Part of a small language model's weights: vocabulary 1248, 113M tokens.
Each number is 200 + 40 x the weight over the matrix's rms, rounded and kept within 0 to 999. Layers, rows and columns count from 0.

# q: layer 6 attention query, 96x96, rms 0.13, rows 37-63, columns 0-95
# k: layer 6 attention key, 96x96, rms 0.128, rows 37-63, columns 0-95
# v: layer 6 attention value, 96x96, rms 0.133, rows 32-40, columns 0-95
# o: layer 6 attention output (transposed), 96x96, rms 0.122, rows 32-40, columns 0-95
q37,211,182,221,189,178,228,198,251,197,229,187,189,205,196,263,201,164,199,231,194,181,166,221,289,187,210,242,202,199,198,155,184,175,172,191,242,157,249,199,202,137,218,189,155,158,192,205,172,177,231,233,178,180,165,174,216,185,216,200,180,201,145,251,203,149,178,235,186,187,151,197,182,219,244,150,221,210,203,248,159,150,166,218,175,180,209,210,208,174,181,195,189,169,213,205,197
k37,158,206,161,135,224,176,197,184,244,189,176,228,205,238,140,169,224,200,239,219,199,198,201,173,211,211,249,194,179,199,231,228,163,201,167,193,271,222,176,227,244,195,156,215,216,234,189,249,192,193,192,221,167,219,248,192,214,263,196,256,174,196,224,185,199,177,159,207,201,235,266,165,223,214,162,207,200,196,169,210,181,232,179,199,196,149,191,186,228,272,208,219,162,223,245,167
q38,225,195,147,195,254,194,201,203,234,260,205,241,201,177,156,191,197,210,178,163,155,207,262,225,189,203,241,213,167,235,185,187,211,295,192,251,225,225,191,169,149,207,271,84,118,237,212,199,195,207,214,193,195,172,226,195,217,251,221,178,174,132,199,179,160,189,207,237,218,199,259,208,155,213,265,240,213,160,231,146,145,205,165,180,240,168,187,99,202,251,213,212,227,195,211,210
k38,186,216,135,142,180,169,198,195,199,264,171,237,255,209,206,238,219,253,202,280,212,228,223,218,211,203,233,208,239,232,172,234,173,166,134,220,175,230,193,193,198,242,200,220,219,273,243,184,206,167,195,199,197,179,171,233,205,292,165,131,218,253,222,188,195,154,238,206,202,231,122,153,231,195,177,227,184,235,148,226,152,173,202,232,111,160,172,147,178,227,206,216,181,204,209,211
q39,238,193,164,161,194,173,214,200,167,253,186,218,225,216,179,142,195,236,242,172,165,239,250,237,203,215,177,180,188,204,201,223,124,229,232,227,168,231,145,179,166,201,216,172,170,131,208,109,249,230,237,186,121,169,203,196,216,248,175,185,181,213,176,164,129,154,200,201,196,153,269,201,241,196,174,261,169,171,245,199,142,218,266,181,247,227,155,198,250,194,185,175,164,203,218,200
k39,171,165,170,203,228,294,233,214,233,189,177,223,164,152,144,261,172,231,191,159,200,176,223,169,138,203,190,192,210,243,190,177,231,225,211,210,274,177,203,164,155,179,87,198,117,240,184,175,191,187,194,191,256,208,185,182,213,256,199,250,126,236,203,242,238,204,193,214,218,254,210,202,129,170,186,168,270,247,228,186,148,157,200,220,171,243,191,220,195,216,218,195,205,236,204,189
q40,177,203,182,196,168,191,230,168,257,199,173,217,180,191,144,209,211,221,283,220,193,260,166,177,162,200,151,211,172,158,246,190,198,244,236,157,146,138,255,249,250,191,252,204,202,230,163,247,223,180,177,147,202,156,183,178,215,146,259,200,166,186,166,250,218,221,137,224,204,134,190,257,188,221,217,204,192,185,218,258,260,257,240,165,235,191,208,145,135,234,237,196,242,147,178,175
k40,213,157,199,156,257,214,218,157,145,249,216,186,280,264,220,189,169,187,176,204,229,135,214,205,186,155,214,194,255,194,210,174,238,121,144,262,198,186,176,238,213,265,260,193,215,181,185,156,205,150,216,189,181,183,234,198,212,188,132,66,208,212,240,166,108,183,243,168,191,265,199,197,187,223,143,293,164,218,148,220,177,188,185,240,205,180,182,217,269,221,252,117,211,210,218,170
q41,196,226,128,209,226,177,177,222,241,262,162,198,255,162,118,134,223,224,245,195,161,236,230,210,136,213,266,228,180,219,247,224,164,283,191,222,162,193,199,263,174,237,263,135,168,279,196,164,198,198,210,157,127,193,195,183,206,249,179,150,189,214,231,146,141,205,140,287,273,221,266,188,197,159,208,286,203,167,198,158,208,218,154,201,271,169,213,108,163,256,191,212,184,162,227,160
k41,207,251,117,196,225,184,176,215,204,197,161,259,136,210,187,239,207,185,232,187,221,206,228,180,194,188,206,200,220,244,198,219,146,263,168,247,233,175,206,173,226,195,194,253,215,203,248,230,208,157,217,177,219,222,207,236,191,219,183,260,188,253,215,159,212,186,241,238,285,199,161,184,230,199,156,178,156,208,209,219,186,109,171,231,118,166,198,168,172,221,186,194,145,181,245,202
q42,174,200,206,207,185,228,196,245,267,283,172,244,252,187,157,223,170,241,224,207,154,218,118,197,204,186,222,197,215,200,195,172,197,161,198,221,195,175,177,223,148,206,184,170,201,188,171,217,177,212,161,231,195,187,146,242,133,182,232,219,173,208,241,166,208,225,198,208,164,209,156,215,198,200,180,230,205,251,153,151,187,182,191,214,210,211,232,214,153,205,180,236,225,190,220,165
k42,202,216,270,217,154,225,170,160,129,225,232,220,169,127,207,218,262,132,218,163,204,163,199,182,186,190,187,243,225,154,146,185,199,180,242,145,184,151,191,225,121,226,223,124,223,112,206,170,213,189,221,228,214,222,247,137,216,118,219,244,200,262,192,146,165,217,258,205,183,142,194,242,251,209,179,263,121,154,192,182,224,160,213,168,202,225,199,208,190,205,210,209,230,232,132,147
q43,145,150,214,279,193,262,250,231,178,200,298,156,215,183,238,173,228,151,166,152,216,218,155,171,225,197,161,175,194,213,191,233,208,191,254,159,266,223,160,102,220,220,203,160,235,157,207,172,211,241,175,263,294,198,217,255,215,205,232,227,234,235,165,190,192,142,221,126,138,222,133,191,190,177,250,114,145,224,234,219,243,187,251,234,156,224,203,281,294,167,207,155,126,239,148,249
k43,159,207,254,247,183,279,193,184,161,218,243,152,197,173,219,200,219,195,106,92,241,197,202,188,190,201,206,187,268,179,205,173,234,176,280,139,139,169,189,183,124,141,169,198,186,164,187,181,223,251,194,220,215,191,207,220,271,174,253,228,221,230,145,257,264,186,229,209,177,136,110,280,205,214,158,200,194,189,196,201,199,156,246,200,237,278,204,273,228,161,224,158,274,208,185,233
q44,248,265,239,239,192,144,190,206,239,228,214,208,217,172,144,162,184,243,223,113,128,283,172,205,94,194,109,229,186,213,228,191,246,292,191,203,188,162,257,155,207,239,219,120,147,344,140,214,195,201,186,194,227,159,194,196,227,217,233,154,142,129,190,255,231,165,168,104,230,249,227,219,183,254,319,178,223,195,239,135,217,189,243,182,217,233,204,152,183,295,240,264,280,206,146,170
k44,193,161,151,174,211,223,141,152,118,204,186,252,294,187,166,287,204,217,179,156,259,188,163,211,235,216,242,218,221,229,233,188,191,174,154,246,237,147,166,174,146,218,242,229,209,173,231,174,218,186,186,180,185,206,199,241,230,171,167,173,234,268,256,194,179,182,291,191,174,240,137,189,292,174,154,274,146,214,84,173,165,158,200,226,216,176,220,205,150,167,223,226,170,237,230,226
q45,194,200,170,261,198,257,203,231,242,89,227,191,154,192,219,106,150,182,185,249,173,233,216,184,234,176,138,173,160,215,99,187,223,250,169,85,209,226,257,178,207,227,197,277,206,143,192,188,219,214,252,191,167,218,124,226,193,205,196,227,204,173,165,210,235,153,212,157,224,230,155,160,153,187,226,168,212,141,206,201,269,206,203,156,178,177,161,210,192,198,222,196,158,219,202,234
k45,229,231,249,126,201,129,215,241,181,172,230,113,147,200,218,170,159,230,176,194,172,152,178,253,145,191,142,156,140,155,247,193,231,208,180,157,205,210,219,205,199,212,173,128,168,212,181,193,139,247,161,219,210,222,208,224,267,147,215,250,239,154,214,143,183,209,173,124,179,170,168,176,225,247,277,165,280,224,267,165,253,204,210,93,264,246,298,183,243,239,251,313,205,113,186,213
q46,210,204,231,215,176,259,241,182,164,128,223,102,204,184,288,181,187,145,167,181,214,148,248,223,251,239,198,170,234,151,174,257,191,147,215,173,188,176,158,110,254,137,180,172,238,227,169,239,179,235,229,237,271,156,192,212,246,171,199,211,269,143,236,196,234,195,265,124,243,190,206,233,260,235,246,127,162,238,216,193,233,197,188,227,147,199,209,249,311,164,224,197,169,212,137,242
k46,163,161,192,206,201,228,151,183,168,241,214,131,203,216,235,152,271,184,201,207,187,192,147,260,216,248,210,158,194,146,251,240,172,180,194,173,210,223,146,157,174,158,129,165,209,158,157,185,146,245,233,186,197,180,133,252,221,213,219,246,237,167,236,202,176,220,203,150,202,158,182,244,255,157,242,218,192,194,221,176,214,198,213,214,194,177,207,195,268,168,200,200,173,228,253,286
q47,277,217,113,163,293,106,218,271,217,206,168,264,197,196,127,267,149,216,200,256,182,180,247,154,216,238,303,207,207,316,181,170,221,234,147,230,255,218,279,198,208,196,220,268,189,289,263,180,222,180,212,137,141,165,226,110,141,231,233,151,153,179,236,190,195,203,260,218,122,218,247,122,118,229,165,184,165,216,155,252,94,134,168,124,174,110,188,160,130,225,243,177,207,291,220,164
k47,249,267,132,161,311,180,229,270,246,151,90,238,175,185,169,233,59,245,257,220,126,188,256,201,168,196,225,182,198,299,235,251,147,276,110,256,212,252,277,207,253,217,286,240,284,295,164,228,191,78,177,153,173,183,275,259,101,197,133,158,147,212,207,175,163,243,116,275,228,196,255,106,128,181,190,177,298,250,257,245,186,188,277,178,199,56,248,206,123,238,198,228,123,107,226,199
q48,191,198,271,287,157,260,200,135,237,285,276,187,202,224,230,320,127,128,257,167,186,161,113,220,224,219,213,216,157,208,200,265,173,160,243,248,265,179,231,204,249,156,143,145,164,248,193,203,203,188,174,197,160,113,248,283,172,232,222,182,162,220,254,182,216,199,217,186,182,216,140,234,231,223,232,162,134,236,166,219,248,189,215,245,221,187,231,189,214,122,236,235,258,182,149,191
k48,171,224,228,164,191,81,207,209,146,225,176,239,224,163,177,237,197,239,195,162,197,219,166,190,121,149,297,147,257,193,243,162,185,264,258,212,99,199,204,213,99,204,189,204,298,206,164,255,298,170,206,169,250,190,186,226,279,239,178,209,183,213,217,162,312,258,248,262,163,218,160,181,197,209,154,173,140,177,127,209,220,272,216,197,263,150,224,165,145,167,241,210,168,180,179,213
q49,101,269,215,217,191,248,166,199,227,203,188,151,209,151,169,175,236,106,236,202,188,190,214,225,135,171,163,243,193,221,215,179,246,209,244,153,211,304,245,243,221,226,255,174,234,219,229,205,129,152,142,132,215,252,199,250,224,123,216,238,154,199,217,181,235,187,168,249,234,207,234,168,207,241,157,111,255,72,164,127,286,271,211,193,242,221,221,174,250,196,185,157,160,140,243,219
k49,208,287,141,147,167,178,256,259,285,243,185,213,161,218,198,268,190,202,168,212,245,170,220,220,231,228,177,169,183,169,235,222,190,192,69,196,194,209,203,171,276,107,240,261,190,203,244,206,198,151,206,165,147,228,313,208,101,221,207,212,216,192,286,211,130,178,114,263,250,221,279,212,197,182,174,205,299,199,261,348,161,139,189,242,145,79,176,214,198,210,191,159,153,205,271,156
q50,243,213,256,239,235,178,207,191,251,137,164,107,213,168,220,187,139,193,237,154,217,185,292,201,229,186,243,225,211,207,161,193,256,205,156,153,185,137,230,230,210,207,211,274,198,296,228,217,193,182,238,230,187,242,201,152,213,174,290,204,211,188,114,247,218,248,260,228,219,166,150,209,191,149,186,196,153,230,137,180,179,245,206,154,237,252,141,237,193,164,223,156,173,142,263,122
k50,181,188,239,196,169,143,170,263,259,191,122,140,205,192,180,175,208,116,174,179,179,292,258,187,240,266,207,158,252,220,226,274,159,191,200,157,252,158,188,157,254,193,175,211,220,273,206,139,182,175,260,284,173,185,186,175,165,215,211,222,241,179,164,209,184,201,266,285,86,175,229,235,193,208,194,169,228,202,265,238,173,203,237,218,135,171,111,87,213,270,216,123,179,199,250,193
q51,234,181,157,188,225,231,267,254,195,211,183,281,125,164,246,210,170,288,112,198,268,205,291,89,149,252,123,219,229,179,144,170,193,204,215,199,101,256,149,243,138,185,189,251,246,194,226,253,215,185,211,218,228,201,268,187,214,180,148,199,146,238,159,140,244,208,222,221,142,170,206,227,202,253,190,176,218,160,239,226,211,177,172,124,119,133,255,171,142,216,238,211,178,210,208,158
k51,256,258,205,179,250,201,174,312,201,182,231,273,156,217,243,144,149,182,210,191,189,174,240,239,154,195,216,279,272,250,171,216,150,255,180,193,100,212,212,169,210,177,195,163,178,196,229,224,224,102,198,271,183,183,247,229,166,137,210,129,190,133,108,177,224,253,192,196,222,170,202,176,172,224,261,179,159,232,195,252,212,224,208,183,154,274,250,192,223,128,265,210,242,125,187,128
q52,185,270,173,191,134,191,216,266,269,166,195,163,109,192,247,187,132,293,149,295,221,192,202,258,152,184,155,172,182,261,111,157,193,212,199,181,241,230,225,189,229,227,319,234,205,242,225,171,227,126,150,159,233,193,248,162,189,185,153,248,219,167,156,252,109,251,166,234,232,238,251,195,169,271,181,151,310,193,202,152,221,125,223,238,247,169,190,320,205,179,225,260,139,141,108,212
k52,205,327,311,185,217,218,192,164,204,166,148,162,199,197,225,229,145,201,201,153,194,117,175,232,203,197,170,110,123,257,172,243,179,246,137,119,233,181,236,224,176,103,170,175,233,251,174,212,184,304,193,207,172,209,276,97,178,163,247,207,181,179,149,226,194,308,195,141,184,173,275,234,253,202,257,204,151,216,255,182,225,119,196,155,225,246,202,215,188,262,248,271,246,199,206,92
q53,110,177,232,206,69,193,203,165,296,196,270,172,200,227,205,265,260,201,235,196,287,144,182,196,272,178,94,188,225,197,154,247,231,212,277,205,214,216,247,211,207,199,208,174,225,211,221,155,241,191,142,239,249,169,244,251,210,193,215,151,166,226,110,226,178,169,174,138,173,182,65,154,182,266,109,166,258,126,265,197,191,210,167,284,210,251,185,123,249,136,254,220,155,170,248,267
k53,151,241,239,240,174,159,240,245,222,286,174,100,217,178,175,239,183,216,150,214,204,133,259,205,267,249,186,156,261,233,175,147,227,189,251,180,139,221,186,192,237,207,241,181,174,212,276,181,195,135,185,141,294,218,199,244,247,182,278,212,199,208,264,267,206,211,179,204,186,145,284,145,156,162,115,196,237,146,159,213,190,137,231,355,222,212,186,201,167,130,196,192,191,182,208,228
q54,179,161,207,222,210,165,167,235,224,167,174,92,217,94,122,129,185,177,206,170,66,215,266,190,218,213,238,175,162,245,181,264,269,172,176,200,307,265,235,130,254,211,205,126,132,241,175,140,227,205,174,220,247,177,219,204,218,224,253,277,285,186,169,206,247,206,243,205,207,238,253,173,167,186,158,165,144,153,169,204,145,273,195,174,216,207,154,151,252,229,271,220,175,271,224,207
k54,235,201,110,271,131,186,173,197,310,201,88,146,303,158,175,137,203,162,232,180,143,190,150,168,166,224,233,251,192,230,204,243,208,164,233,220,231,176,202,110,309,240,192,186,161,246,238,157,127,231,201,213,204,184,166,271,177,259,224,191,276,241,233,214,167,107,236,260,147,243,150,177,188,137,167,214,262,231,214,190,170,130,260,249,192,127,116,167,194,246,194,178,225,184,205,210
q55,241,131,192,147,240,245,171,169,144,179,186,208,248,247,92,233,123,277,213,195,127,217,145,206,229,168,221,253,196,166,142,167,177,178,176,337,128,156,211,240,232,290,224,207,150,189,160,206,187,171,142,262,195,150,165,198,191,245,203,162,211,208,174,200,240,269,221,167,155,253,198,178,205,266,309,279,143,234,166,229,171,201,191,188,221,255,170,243,221,271,132,265,225,163,182,219
k55,218,274,250,215,247,215,188,228,198,144,151,248,166,162,195,148,302,168,210,188,144,258,204,229,155,216,230,155,232,202,240,95,216,162,276,158,225,257,214,261,190,257,186,188,232,279,176,139,208,228,254,249,214,206,201,189,248,185,217,243,218,247,195,238,290,167,150,203,195,218,164,178,156,183,178,167,142,145,159,157,208,246,225,93,186,161,208,230,184,197,192,154,286,243,212,200
q56,187,186,141,158,166,107,261,178,179,186,122,153,219,260,148,196,182,262,204,155,190,289,228,260,179,169,238,214,271,200,246,180,134,210,99,235,206,223,145,300,243,154,282,208,235,218,199,165,182,197,310,162,170,145,203,228,151,201,226,153,253,149,237,253,248,185,196,234,225,227,172,225,178,139,233,216,192,277,190,256,186,158,151,251,150,103,137,191,191,99,85,198,212,194,196,200
k56,207,153,185,171,205,88,198,175,142,199,202,228,177,267,206,168,220,211,163,252,158,231,195,229,156,172,233,184,190,242,231,259,176,201,210,234,280,177,197,216,61,92,220,193,156,149,118,204,226,196,159,224,201,170,270,253,212,280,157,131,263,215,207,181,275,300,140,242,154,205,210,191,180,312,204,234,154,205,196,121,270,236,198,277,233,202,143,215,194,281,158,204,309,166,203,288
q57,124,210,211,277,154,259,186,153,289,282,214,198,192,225,149,223,192,237,77,225,191,191,154,181,178,131,147,87,158,200,205,242,296,136,299,109,207,216,258,225,207,187,223,189,264,165,210,161,216,183,174,159,244,184,177,234,171,214,153,286,146,176,108,283,196,164,177,119,220,171,180,213,270,221,152,166,268,192,209,220,215,210,160,160,162,219,225,197,197,265,225,134,207,247,198,151
k57,186,230,223,163,249,216,197,243,215,259,236,153,196,236,192,194,222,200,206,262,219,69,257,224,210,233,224,122,268,256,214,162,252,242,141,175,180,206,281,244,317,157,213,166,157,206,248,193,147,205,167,138,192,273,272,262,231,104,172,207,118,217,139,225,182,106,222,169,246,195,203,148,192,237,133,196,278,194,239,181,208,165,216,197,201,204,122,231,120,143,207,156,185,184,226,234
q58,203,141,221,199,239,191,230,166,234,301,143,169,238,208,248,247,155,209,223,181,150,271,218,179,236,205,214,258,187,151,137,275,183,184,248,130,207,195,141,100,169,145,251,99,170,178,216,220,169,192,199,235,283,226,173,160,139,169,217,247,187,119,219,209,219,240,167,135,136,156,279,219,164,197,212,114,246,143,275,246,196,226,193,220,188,226,234,175,126,241,197,157,192,255,188,184
k58,203,146,164,186,202,282,208,211,175,250,166,215,209,224,195,283,222,150,194,163,123,188,178,148,175,219,239,174,223,153,223,261,273,141,212,239,224,188,212,79,261,147,159,181,173,193,192,182,155,173,193,239,204,159,300,233,153,153,197,122,197,233,260,217,202,265,238,170,186,224,216,196,263,193,173,207,246,261,190,109,166,164,205,246,146,229,223,93,257,287,211,159,245,238,262,195
q59,192,230,142,119,268,175,220,212,202,224,215,145,220,274,251,236,249,194,242,174,72,189,179,196,177,280,155,111,167,212,209,280,148,235,171,137,257,222,109,139,222,161,204,247,177,175,188,143,220,147,216,167,175,225,223,173,183,287,193,208,217,225,195,208,188,275,153,248,301,204,267,214,251,236,185,211,213,250,149,107,170,159,176,195,222,188,247,192,198,229,248,282,236,239,156,177
k59,219,240,292,206,192,230,256,147,250,230,232,200,276,183,194,162,113,253,178,189,215,140,147,196,184,189,165,170,195,233,227,313,162,247,130,213,230,189,207,144,206,159,192,243,250,192,171,123,171,239,163,132,181,139,146,150,205,177,123,171,250,269,217,154,157,235,222,210,122,222,219,219,177,171,218,172,263,252,234,215,266,108,244,174,211,99,263,187,171,194,233,248,167,190,271,214
q60,200,314,217,194,155,273,216,170,203,206,138,144,216,264,131,205,156,262,156,217,238,136,167,214,161,246,201,177,223,163,165,221,149,248,166,232,175,231,178,239,273,188,186,214,204,202,125,142,202,184,154,226,173,188,236,200,226,223,130,213,192,216,263,214,250,213,145,248,305,199,273,198,230,253,210,181,223,216,293,204,172,159,143,201,183,104,172,239,206,173,146,259,197,161,288,182
k60,253,271,187,138,210,226,223,216,150,155,208,173,231,303,246,159,167,232,133,225,130,111,192,204,133,244,221,194,212,221,221,213,142,212,272,192,196,252,196,190,182,195,256,212,227,189,135,121,232,183,216,143,188,223,286,208,244,151,125,189,176,216,247,195,215,180,233,192,225,144,289,180,268,182,154,182,236,219,264,189,266,69,141,186,182,128,204,301,225,113,148,268,231,242,206,195
q61,205,211,197,152,241,206,250,231,198,152,296,196,326,200,121,188,128,248,125,242,193,186,205,204,272,210,202,195,207,174,186,222,176,219,209,255,187,178,228,165,170,191,249,241,216,199,172,139,212,250,215,168,133,281,207,176,171,188,226,223,227,180,305,170,301,118,300,168,188,176,176,145,200,244,203,232,249,158,134,194,220,131,199,176,178,160,195,171,165,217,215,189,204,198,190,230
k61,231,162,228,144,152,274,277,219,181,256,194,184,233,215,196,159,160,261,209,247,185,166,216,168,239,260,208,250,264,152,240,115,220,216,165,254,219,263,200,239,230,265,201,143,194,173,161,116,129,244,117,207,205,176,199,218,242,175,197,168,174,228,226,139,204,183,313,324,197,253,194,154,205,202,172,174,175,244,203,153,194,270,236,252,207,144,155,258,219,177,162,192,152,180,213,219
q62,244,200,150,216,284,231,178,146,209,170,240,122,160,143,191,121,149,216,234,159,315,201,210,196,227,169,246,182,229,203,190,189,242,236,124,279,264,167,202,156,247,256,140,192,168,258,201,211,130,232,212,207,173,215,226,215,184,323,239,174,281,229,159,259,235,237,204,174,237,194,195,154,180,231,144,221,216,227,232,201,142,212,236,202,253,182,164,214,219,167,207,207,95,190,230,262
k62,216,183,187,234,130,204,229,268,215,172,143,115,211,163,232,138,233,195,237,214,143,271,196,227,230,239,236,211,243,264,207,238,169,187,263,225,228,247,189,129,203,242,195,188,205,235,209,212,244,168,173,205,220,237,105,170,157,339,249,188,200,244,160,214,172,256,224,235,144,169,189,134,234,114,159,162,202,160,184,160,44,210,172,207,196,174,153,188,173,174,179,166,177,231,209,212
q63,202,176,161,178,269,179,159,104,163,166,187,238,197,107,207,199,227,105,199,184,134,225,250,240,168,205,272,185,185,124,221,178,126,212,230,212,251,215,154,240,183,209,149,189,184,217,135,254,155,157,214,182,219,97,178,216,230,224,197,163,248,205,257,172,254,256,137,213,293,219,212,242,234,242,268,192,185,244,275,176,191,242,157,167,219,239,227,204,271,217,153,256,209,239,217,211
k63,185,230,167,212,219,148,198,163,151,175,208,258,194,175,233,205,315,199,243,224,200,218,126,193,101,198,182,169,141,183,249,215,141,212,233,174,210,211,187,116,182,272,217,188,246,209,158,271,192,159,195,119,188,207,108,232,247,182,193,248,258,180,250,202,219,151,138,81,182,157,93,237,159,181,216,268,190,230,216,210,194,203,176,136,235,160,259,163,213,186,201,245,218,248,175,288
v32,201,136,179,219,211,265,202,294,202,140,225,203,158,224,166,191,149,234,110,168,210,149,167,215,266,200,196,246,149,212,241,195,187,231,183,218,180,157,271,213,206,219,174,263,221,202,151,289,200,201,114,281,223,180,269,189,186,136,158,224,213,179,168,292,185,244,217,143,263,179,122,215,261,142,118,272,261,128,165,168,218,262,182,145,163,229,155,196,256,155,138,212,167,237,180,154
o32,147,209,199,209,242,217,135,249,189,285,190,167,92,283,202,228,161,200,135,184,230,198,135,227,253,189,207,168,138,207,254,205,156,247,202,214,217,149,241,174,223,244,172,223,204,163,103,232,182,239,189,230,214,136,261,192,166,182,247,279,209,311,178,183,173,251,234,216,265,173,216,166,159,228,191,245,127,180,163,173,280,164,210,170,160,183,258,195,258,161,109,249,156,141,259,90
v33,241,192,233,200,246,237,122,181,146,233,266,224,173,160,128,238,162,150,187,147,206,135,194,221,178,251,244,195,256,163,188,256,119,324,235,187,161,186,213,249,209,268,175,147,145,219,233,197,170,219,215,248,195,222,129,200,206,214,249,195,219,213,161,233,272,220,222,229,182,155,186,161,157,238,175,206,211,181,228,164,138,191,165,146,162,193,192,199,187,154,139,197,269,214,209,254
o33,222,198,204,184,231,206,210,202,212,184,249,230,226,190,108,267,164,185,250,197,215,160,250,221,175,209,92,197,255,156,272,217,222,259,290,221,182,210,202,113,182,232,275,172,141,165,141,150,227,157,197,253,251,218,265,151,168,245,160,176,137,266,228,253,179,184,205,180,231,135,240,152,259,194,129,210,191,207,239,205,252,181,145,180,216,166,123,243,205,137,134,246,163,206,164,224
v34,246,241,200,101,193,229,179,194,154,216,207,195,274,211,171,207,219,217,125,228,214,180,199,207,160,151,209,190,189,224,184,201,177,133,223,221,206,282,148,219,202,248,129,204,209,187,229,192,132,149,272,165,303,185,139,255,313,152,235,204,162,143,300,188,236,174,182,171,263,172,213,184,198,169,238,168,205,201,139,215,176,130,252,169,124,211,195,141,207,251,275,220,234,187,172,266
o34,224,186,172,216,151,128,212,202,120,190,176,183,282,192,185,199,130,292,180,204,229,212,284,238,143,172,166,197,188,234,125,130,233,161,197,196,172,258,163,198,264,250,164,213,120,216,305,99,144,155,189,182,227,195,195,244,264,262,159,173,275,110,242,178,232,183,234,201,218,206,287,197,262,222,175,210,316,187,248,191,241,142,141,189,225,119,100,209,230,206,297,258,143,218,150,224
v35,192,227,218,213,191,210,231,144,252,116,274,188,252,234,141,253,168,187,173,198,235,214,210,174,181,161,142,149,208,258,156,172,302,176,239,242,130,134,284,186,197,203,154,180,245,187,200,272,222,201,201,139,192,225,199,190,276,222,231,218,189,189,204,145,204,137,269,200,226,128,222,206,216,150,148,200,240,215,125,229,205,219,200,205,175,195,166,168,155,218,288,192,239,201,259,226
o35,190,273,194,210,225,135,174,219,242,158,205,103,229,152,193,114,233,254,231,174,218,282,204,218,183,186,245,168,243,220,228,244,213,229,156,197,199,194,189,168,241,165,213,197,113,208,148,154,141,200,186,119,145,224,210,245,249,210,157,229,197,171,250,208,180,168,315,303,215,192,225,218,207,184,175,180,192,234,204,263,163,190,145,221,258,194,248,215,218,162,221,180,160,221,178,210
v36,211,209,139,234,215,127,259,189,255,209,176,183,292,195,233,234,216,176,147,205,287,189,219,119,200,205,202,192,227,208,111,155,218,230,132,175,222,221,245,200,137,240,236,138,197,173,199,178,180,229,238,147,186,184,176,187,201,221,227,218,255,246,237,264,188,146,164,148,194,249,239,168,197,247,168,156,216,195,217,192,179,182,152,142,210,173,224,278,199,236,296,218,222,141,82,198
o36,239,232,179,312,237,204,184,262,223,137,178,123,221,189,235,180,201,135,211,192,225,201,199,99,200,202,169,130,215,190,144,251,155,175,182,188,246,297,133,185,151,189,268,228,250,217,206,190,192,144,213,236,174,149,210,205,222,179,189,119,250,238,221,216,276,203,161,188,144,204,247,185,186,249,264,207,140,240,242,225,143,159,162,197,258,160,284,220,192,247,295,186,105,206,186,259
v37,238,219,208,299,196,172,225,181,196,214,161,275,201,183,213,175,274,186,165,222,114,191,242,237,180,204,284,163,152,235,223,198,169,147,252,177,258,213,197,119,191,298,132,143,216,234,189,210,126,219,210,73,195,162,213,215,125,221,194,189,210,181,269,282,164,231,129,249,148,261,224,176,167,211,180,195,164,238,228,261,196,192,343,132,232,216,197,166,167,149,168,258,253,275,217,231
o37,223,202,246,194,199,177,159,258,181,197,246,408,245,206,142,197,189,196,186,194,183,209,254,167,223,186,223,211,232,158,167,102,172,176,221,222,203,221,186,166,188,134,156,194,216,167,306,151,168,200,179,151,253,238,202,155,230,201,130,241,203,221,209,179,151,263,213,183,166,273,168,176,204,184,280,213,202,177,171,202,225,176,275,150,267,186,129,213,175,221,205,180,253,218,141,173
v38,233,241,251,219,262,157,130,129,163,194,216,209,236,259,191,161,241,185,231,180,182,160,230,207,224,224,154,142,275,201,196,212,203,164,222,219,124,144,229,139,167,169,140,264,319,200,188,194,283,236,166,236,241,114,166,175,156,174,216,124,182,193,165,192,211,163,235,237,234,269,170,167,226,252,189,190,233,206,152,204,226,168,205,162,185,244,228,206,159,151,179,203,185,180,259,216
o38,230,213,243,175,136,119,193,251,182,231,230,252,221,255,190,223,257,184,205,224,205,182,156,166,241,235,176,228,181,178,193,82,245,242,210,211,179,186,213,166,196,163,184,151,189,183,205,191,227,209,117,183,154,179,199,201,152,169,161,187,175,148,169,171,198,187,199,182,270,228,248,252,313,139,273,202,151,204,203,172,252,145,252,315,271,275,149,185,179,174,135,186,191,223,202,207
v39,224,258,192,244,256,159,197,146,188,251,226,187,172,227,133,153,161,192,222,172,149,203,244,262,185,197,167,198,262,223,194,198,200,174,238,244,233,151,211,146,207,240,223,128,210,171,196,200,297,174,212,173,265,179,204,141,143,202,222,244,247,265,157,278,168,185,219,259,246,191,247,195,160,165,212,207,93,258,187,123,191,212,167,204,244,248,190,231,247,181,102,212,214,234,130,230
o39,235,259,169,273,169,234,239,222,144,220,239,257,227,130,205,218,249,168,195,162,136,242,188,235,231,202,208,191,166,188,182,183,196,188,235,218,148,99,246,124,226,127,198,141,245,68,252,243,196,181,171,201,229,254,218,136,155,217,100,226,203,217,223,225,219,197,204,229,185,212,189,187,184,188,224,219,159,207,245,183,195,206,205,226,274,287,88,237,190,203,134,231,204,224,147,167
v40,211,174,156,296,238,252,226,206,209,158,204,205,222,173,237,226,194,293,173,124,208,178,208,285,151,207,199,244,159,195,176,140,164,286,170,217,288,197,96,133,201,156,193,212,224,211,179,189,166,216,216,186,159,181,216,172,210,213,167,242,179,235,135,205,225,197,178,243,189,272,239,197,218,198,282,340,178,145,246,203,205,184,232,149,183,164,160,134,187,199,179,203,164,135,271,201
o40,186,178,211,186,272,144,226,211,218,225,246,239,130,211,240,182,191,192,193,186,160,251,156,204,255,185,216,237,249,277,173,201,191,271,115,248,187,164,129,202,218,192,174,204,293,227,196,168,214,214,210,241,302,116,149,160,155,266,235,272,219,236,180,184,131,156,169,205,188,261,245,159,160,200,182,183,161,137,145,201,191,237,256,127,206,249,255,162,201,145,256,235,111,116,176,206